config.toml
activation = "gelu"
lr = 0.00187
beta2 = 0.95
lr_head = 0.00732
decay_fraction = 0.861
train_tokens = 568500000
Each number is 500 + 50 x the weight over its row's rms, rounded and kept within 0 to 999. Layers, rows and columns count from 0. Numbers have three digits each. The size before them is the row's rms in percent of the matrix's.

# layer 6 attention output (transposed), 512x512, rms 0.0636, rows 3-13,67-77,131-141,194-205,258-268,322-332,386-396,450-460, columns 64-127
096:517575615494477548524505539553523497589452581516521591441551563512522495548521570417502464476478412489509429436443469506543528425408469475613517488451576447523530447483554436486489514459459452
100:601501486544453481483544582443454467536543581552452605491466531426397511611512456448530444509530467443513499487598536572417427515572533525475404521558536452491594512465553493483493531560373513
099:489462481503554564557513469450550633424504467430411449536453484469474514520577520446455481535453552468592482473389489526562485517479479474433503500507491487466434527529542579560527491463573459
099:487508453503433459406511470457451468535485494456480543482552481540481531462543581511470568563520478516572513484381474523537372486534427489508528498457534383488544514413506411495475470526501510
117:552456513485555441415507479364406513440558581484489575554452519536465435604501578535564498491476558541470592408435538519482460531434410494461444518521559529487390467594412470406583498621494535
100:471523550447541455615519497521500481556497510521474556482533460454517478497618570614456489556499422552490500508567510521466414492419518526492497550497466539448524498509472549466477564449550426
099:464387496491523391470439517461525484447527552492533568542508496496526436614514556485520427500458543549505498546522595532529530566571586441480499480366557532455534499470479513575507495484434540
105:462561531534598517548488506485489462569534450459426596524528466526530556460569445523607530468528493502482490461483607478484497586499551519544520575445520460416541527464499449468596513586450537
103:455490482401451602440466447541449512577591476501535492477474556530545503461560568566572411441430485476501516480484541603543580531530420493499538468555451482514504507457577536400519453540513483
101:465474502510489445479410520516572592409420572450502445580512430450486524469468521537466457498501429401542527515392470501532491465512455394513459490534420547548612557478457480528536539493492559
102:526481468491507504439469542521537369519551512508529490467569499513455579480385472463468481476572477493548505473516528400546608491479423524452460502419480442462495439515437461511506565516476576
098:565441526487467535524537478526526487488483507507445460503523486406460558473507479591523593513508557555481489506470498526549531513460486527385532468501482579433501572434516508545537527421590420
090:476533582465489557580478522470457442523495467501480484463517490434478473516499524442504555540554474483451553459426536433489473411509526583565546471486457536607511456444493439506443473433549526
091:597554477503527521501511479486570455487525535474523489592395441493474439558600390408485436569490498512545592443541457519468529367478529567471521468516496499502441504400485485499413463421444441
093:523404535511517461524449577527547546504398491567472562490459555484494483482475470496499571469583523510441574451535420552507471469500533421503513478498529525362528485446422513466548499470434566
089:472473491441441527529538526462496465439558516530483488507567558495442426561450458497409482412528418479514485572568400366478478499438501561547452521392419448433502440543511446547520505526498581
099:437444506526551474494455443494544490564530530495469510636409458530577446528547531451599461434523553429536569591562554462476547507528516508500624513517529473522515488560509542409407494528585473
099:529501513524479575494571441489437473382562571517537421436433598519493515448529509480566612447479562473508441411551426551457543490502435448470502582533511446477468523531604486465649452581482515
095:454490440442493505409447510466535481541514470444476533509422561490442520453531599514567547522558460567578517457449508493547443564550528503439494516478599472452481478480499518571492503509417457
095:575502479567499536494333399531579493513457490476508501452403499455488541516520493521485492495502563551512570404443430519580479459425495578458568488489564551470514437529504468484447590567447437
090:600498560512602498486498399531528429622547497444455451509532580367512422513436498506562489500461538466475476540536477502426564504517500522456509572566493532544472606446536556447494492448464493
094:497548511493479514506508431455604542538602516503482588438450352506520583530493451443451520493482398469447482433509570529394424518496469464534493456556521512534467497528465534458532487463495494
094:475491439469536461399455524537519498466486502515503516543381512460565492499552413472536471624477517467479579502537508498459482513496499452552541491554437412658478481575421541454498459463466495
098:543459467625540439591486521627541556474542510506499481502585438590549558485531456467472534558484477532557488487520522401418542545467465415524582482528615446506460561534396477499461496545554584
093:411624489525499505498519422579468531440424498432504461437520515504558607536432508526461532443494452539497503479464501521610506522590487500524568532517392456520385580583470462520478413489484575
095:512485496449470435410589463477433547601512458539600512549469510391515491490432429526523458449526532405459488502550628490507472532481462605474567495425526475473544536436481600530451592435450502
093:499542524466552479482495529602415497524429607539506588495529494474498508459499453547450494496562558520479503449536513548545458464544521557499470552548456484500485592490562514511464451438459501
084:493574506366502466515427564498466502466500528432458423491467539426517515464499499508530494579462464572463554535439491434516574355499554493460483497493547553497549540514491443497437469487494612
102:531569477508595468548506444519573513565461464503626397580569510499419564509483402498486415400411511476473462436478441519509406560448535537443531490549414453444443517486569491483547522391579468
101:483548525478441463496519461478506497470527515532533531384537555557514450498564487535465591474520456461563484494499552492523590507476496504409423520501452540526479557491561449436538510514472508
096:448484560459433460454545448557527600582481529434447557472525430438522522564444397488445450471502590434495540484427561478550506590553501517464506570413425440446402444527494531479428452569538417
098:490523552569497516526536368444566498533455459511578506522414465548451486456530538471550432465454450514497515479454501564555522390510490481385598478531381412568473439530411470460462442476573508
102:517429543464526505514513445538515463442461567500566484567505393542530622452413502507498492562439467521396474550547498553495445548518593455440517494461443456554534534514440583442483521518439515
110:513580489438426491515503451501511469518470464528499488529491508483479466501493497451498462395401511497523597549601437441448495529463501534463464536522517439512501555538630443516596434479513538
104:426506509469509490496561533467447541538443475497488462460506413511556496558527528592509491403484479487507489545545481527381503509460640496564494491616444468432493473400506496428561516609501471
104:585545501525532625502564540437524436476463471521493497415554489363517466598522537496532563438568482502624520441533575504493543550471527554503534506422510471434425405479580534559450497496479422
111:481518547467374524464581560483497524472507513534556427630487606493438517465499467419465426479375490445467512544543517529464417466413535557472465472574480416500525589490466626564546571514519520
107:488499565586476539512497494545509536472505508567379478529569431476514537603521503555441565481486435528474413595450478440491520472514464517531480363484493576505502509533485529466497541488567538
100:539496555483490419608398598465440527515506499550495479624458514457507489582510468452482450492489484464525537537468474493484485498499525528493507439485462712491432452553556481491478572524481530
110:564419553450436407486524521558486477468549502520589453549404557427517381434472455534492520514507496551428490523514526500547541523544475485515560460430465586430457479441579489558521585503424485
107:482513582468437615557588529551518581503448601560539411488551512534581503531447532442472512570520593497509436551501614492383513478495501546489521505502434427440520477463551503477567452509541474
107:469434475431476503479509492514504544480503510573544477431596531469508521529530475438498508507444501449387499525530523523490461526480562487505472464539546469477578616508421464514515655499480471
112:523447451563481507516489437517479460537592508426460474489553482383542626488566456550481403500525554465486546423542497528525472479529451464543507517523416492439478533503485543504454441440479552
106:405483433554507561426457588489429485529521496465441439569469419447526528560450495480496410554515519506427490480450530527477579591496441595519538520565420514451503570591553463505459494616493448
100:567484497518422482537437470428449545462467524581511476561531525478424535434533466438450563468523542483607485461578475530481498542394548537492486515494484408523587524545425514516488519447561497
099:496547457538480484583529492538585494493478580503483424517597450527560631492493547569476462561485544458577456537394548539520524496494493507535568498533476532582490524447435547575467539494451536
100:511488516507410465549452496509538473477513473539461545531453473546457462485421573467516460602511470520452545500583486536600546466537451530505446560373513548499473540551568494509530470535528550
096:458523449406419608559483537441473545457409521564547529557465473512511548513447488482502428495500502568479455504409437499610506489525483499513442512470476466456402527522431509468530440439517508
102:464473407485518441488494472515475474529509503459470517513534580451545498538433498582587487512639442475401543504526517541453543485428530523507588446564555544546509465491454500558459560390510466
098:527562519506560486442572545527480420550433521402500507418442516517559510504538465488584526592415606415486532536492489517485545513475491449524371486454479505552466518551529513441541478507530486
102:443537514439541539576431532416517430428421459494562375561503600479471508516423534497448496558562523534493581611505428504443581478458450561403430479459570425494554570449444418539510384559531420
093:471415469511574506470524478426479511536474517502466521486526403570401523615527540520526518515523444486543529460451490503442442578405457474450439450575478561552534541543436490600506553446585455
091:509463514382472520544512458458476517572482551519482545460494516487554472414510591511461588495553426553433525514605475459490561521482560558544511559437476550628464481466441508587468508468490475
097:594513453487453558576513497459501534426464497412486502503484469538457484494428597541410495559458464561488533557532462479464483492540477484500513503504515527560466463526488568546593450499597505
097:603451503522554411520523589503438474470519428529494608491489471598521504483516593543534606512460479515529557522567524502514438420529550472479392437478571551538483542430459459382557440529572488
095:464503451441460573547517583507487465486548438512424478428584454435492552486470555587512554525479490529535513511390557466535427459425508549508540537420552492539551483585530421479465518548432491
103:548528489461479478502509523515518503527514463496514507524542391490454507534458490384457431422504434564521528574548450523541512524529628539481485487477429421593408454388469506519411427509519513
101:488462431527525484526513559382490504484468421472555537502480430524429487500549490515460486554560498554538512517523523535365485620482611458517473521468514602511435525541443590492453467451519432
107:524434503403477518456432436554489398461548476485474500515507502551488444465463535522501471470462439440439472551531534549531499435419554506542572512571479473465478449483434387530557541460443541
106:415483532469466434470518440424512511530496530530521423420541540575442458480478403442468469550486484471405435549532499489522422522371504442540484506530468403513523496471504491574483530535505408
101:425593550524479575481595467498516542450516510529564462407458515548524572464509379523494533503462420602520570499539546488466502434496570515451519470535536428549551513484573489555464522516598534
103:498541527503511477489461477584452670512472475484434472535545394462519540379537456511527521442499459524510471409490517511495514512488483572497491556526552579475479590451525476529556592408497452
105:505518528559422581535525466514549401546482509470553561569550495492572497537447443519495579462492514445400488582484496492548510473460490479558467502503479448433456441508556487601512483547470581
096:489418505524565605528580439493611474429506506541449514503516492456528580578426516504528482613548514500484441453392478506536494499570441446482570506480472479490457542545541518541490547467538509
097:495526392497455456504506511495546476536565475485478532446507509488467446481505574512430502492393494467526594506562481496431515481545497535563461478435450596465487535525463476473478546591554520
089:443517598478447551404560546516426385567540519464514488507504475465492569502433475525467529466385443551515482465384493564522491562478515509535504526478385475429542657480496519444499473518451511
098:608502464447395475486503452499340536575520565539512519528429436539519469551527505512490463543546498573494461475555501479444455505412498656524540534524516492433561563481556502496498478557343528
101:513516520562478456446401535481520462523438541451472486476442537489545530473525485460438502444476405567504524420456575477615474457520475482514516498381565536463401534502532448533532505478541516
100:450516515441511549496446504517520513440508483439465484466465544494495595538494467575526508516424505534557580487477498550547455522423521565496377540521548478543551559513447490543463502444549463
104:521548505479535468433575470530564507501588539473454425446514471530460514431497412465490490487507545544486574452442420449532435461459467543569481506481505481574523499489561489445367536506564508
096:453407474400504429463529490570403474535487566479575411517443461562452403411450489433466527489438549447500497485555524558449411470495484512551476556556557468449523472421465523486468485494531509
106:489511531499519519457504486462525526376449447473482516574488546521549476461579559540454560443450510551488522526456530515470490576414529478507588520508565491499494579509511445500496509509525536
092:515450497585473442524479461540472495590436526492575476465451431482455590490480463470586497460451496581414462523473484500533435483609520434589539462595511474491520484456561593448512521462492451
096:514559503554505500531572534554497433499547477477484481453524521386438503491517506561505411500419460508610506445537476459528607427537577532510424439494455520471533463520452436439556486535515570
102:494556507430602547514455442520490521472462497426478384552502445519461440487491458490595492488519476543373517551460505433469492475450542466550545499490540473607463522498467509467528568454568489
101:473549490465504532508494499510486460411545465489513418529485495529541407529439528519555473525551483529512430520535433476522455469528507483469515492488535445501524614541444459508534429463575490
106:506564428489547486545511436496565523568494520400383562509514473546501507515410479458547494459617437469474422499597443517433497605468478459555572459473467532477481400531542524522501534486453543
108:400469488635423479450505481509518544445519603615547516544509475512586467565642429454482522395498546529539519397551541443569472476430431483554472540456461421480550500556556569525415404392557461
101:433483533487539593453468420441447481408445507418538467454461546540482459473521557501572532622547489446474465518476499602476578453479393529415508480489506404496556433516486503467480576407454421
107:468507585500569466498470477472407539592488483523565541500517536597529506457507451499565490447495529532557472476397473485540495460570414519457635459543470488523520479399541373486543520573472503
098:548512494524481545516472570576485491518519479496521512589535515499545505502557612538517603466511512374513482518517515528526499559625429536537467439592541477502491506643540524508535469497507525
106:552438465546479534525519610527546446484539472519464597442544408550599530482498529550533408453541555490555522529551519410501575528544505444567437456521557566513688445549431389430537436479460534
108:473455575494453417578469515497494616521509544455479498541507424411486479603440466418489344468556441418550428534529397392518463449586478530548497573571501574459456454545534522436526488596421459
100:457549557447418517555463462471592462526485506562457519468544450556592539533539482451503569506428455465540500441508507471550502523461538473546544519384431500579510447490488417496397551440534510
106:518550472518488528390492493459468471497524429553510467391594533505555540488493553492547464591600592470462495508620614494459472586513482553512547562514444532583459466527555562422561455493551457
100:495491478532414505520580513529504474509567496492400509501507463532423502439574483486516445530538430472526510531440455474462471547484473506489490441496533525476514436473548492458416459541429531
100:520450517504484516501570510627532458506509525593560522532570493480513518506491425424489476435487486514477523488429462533522538547412474585456490505528453456526449375471481511444473476405466489
103:459517436511552475494443477344548573387485522575553443562494553523454410518532434440515499494495492572481519551484454467407499449522637561492564533488528513564529456501476434617537531544565462
104:547548542499522497559581514511513482465548465525505550470520590542468498503441513404504502436462557492506491536533514489506479600506553483404324466559531572500455463446518623535507441533492464
# layer 6 attention value, 64x512, rms 0.0674, rows 3-13, columns 64-127
098:525476485452455411525561477527548475506422543527514465414478447489518501434537562435501532501499459470515441457554488510465422485437447493506455511391511596545449433475524502524559448497483512
100:507479458526568406401512516494502470394492493508487484462499518474471517549492500502430405458561477466504578454522596600486501550451505443452534542421469553485542617457425549496519407463423538
107:528490541455486518534514428529513464466514519552500517509586566447487508477542383460485540567534502495515490516522515526502472475505479486428457518537482443539378609497572614535591532555475520
097:517560488569530555433514493456408445424532540546526500509521545588455500548640478518509547494509462585477482469506563513510467509330474515555480432459548459538475471390501443498493432453565500
095:489497494549515462499460550461411506488485484491489496486465453449464476470434504565523481475449499515526447464476470508453511414536491498460450488465603464508502570523534554511524626524501467
101:555521572513513547628497455498436544626398503504516538536539568516550475542490524505426584475512481589582532525496430527520526464462492469506554482516442473463495495419462575521441485517495464
099:507447489472472408420484486573528436437473567470492528579534575508434568510459572580457453505554470497520473472532446566538448487544573502438554490498535510538504518515495426575570519466486436
100:442536583501517523612465502538533526537406523525497476510508545497472453488446513541429459533508585494542452565501505543487518474382501406518404482492558497524481630462504556543481479439446454
101:478524482493473514505603553530480549543485519452458584558554462422506498436645511443470422559555544504541526503473510470456527466501490479524421528505417533534508604553505547483509507507464569
099:517421399475514465368524485485479488462560524436532505582429429544401551472573494615410515488554482545510478518479545423494530440543446466544613437422546453412558451468481477522563530535538521
101:524472523523458487496487436503554455527530502578476537472497522433465434464496482518467497461603506531470489543595498472439507489451399518477528556513574375496507532507451582487442571532491468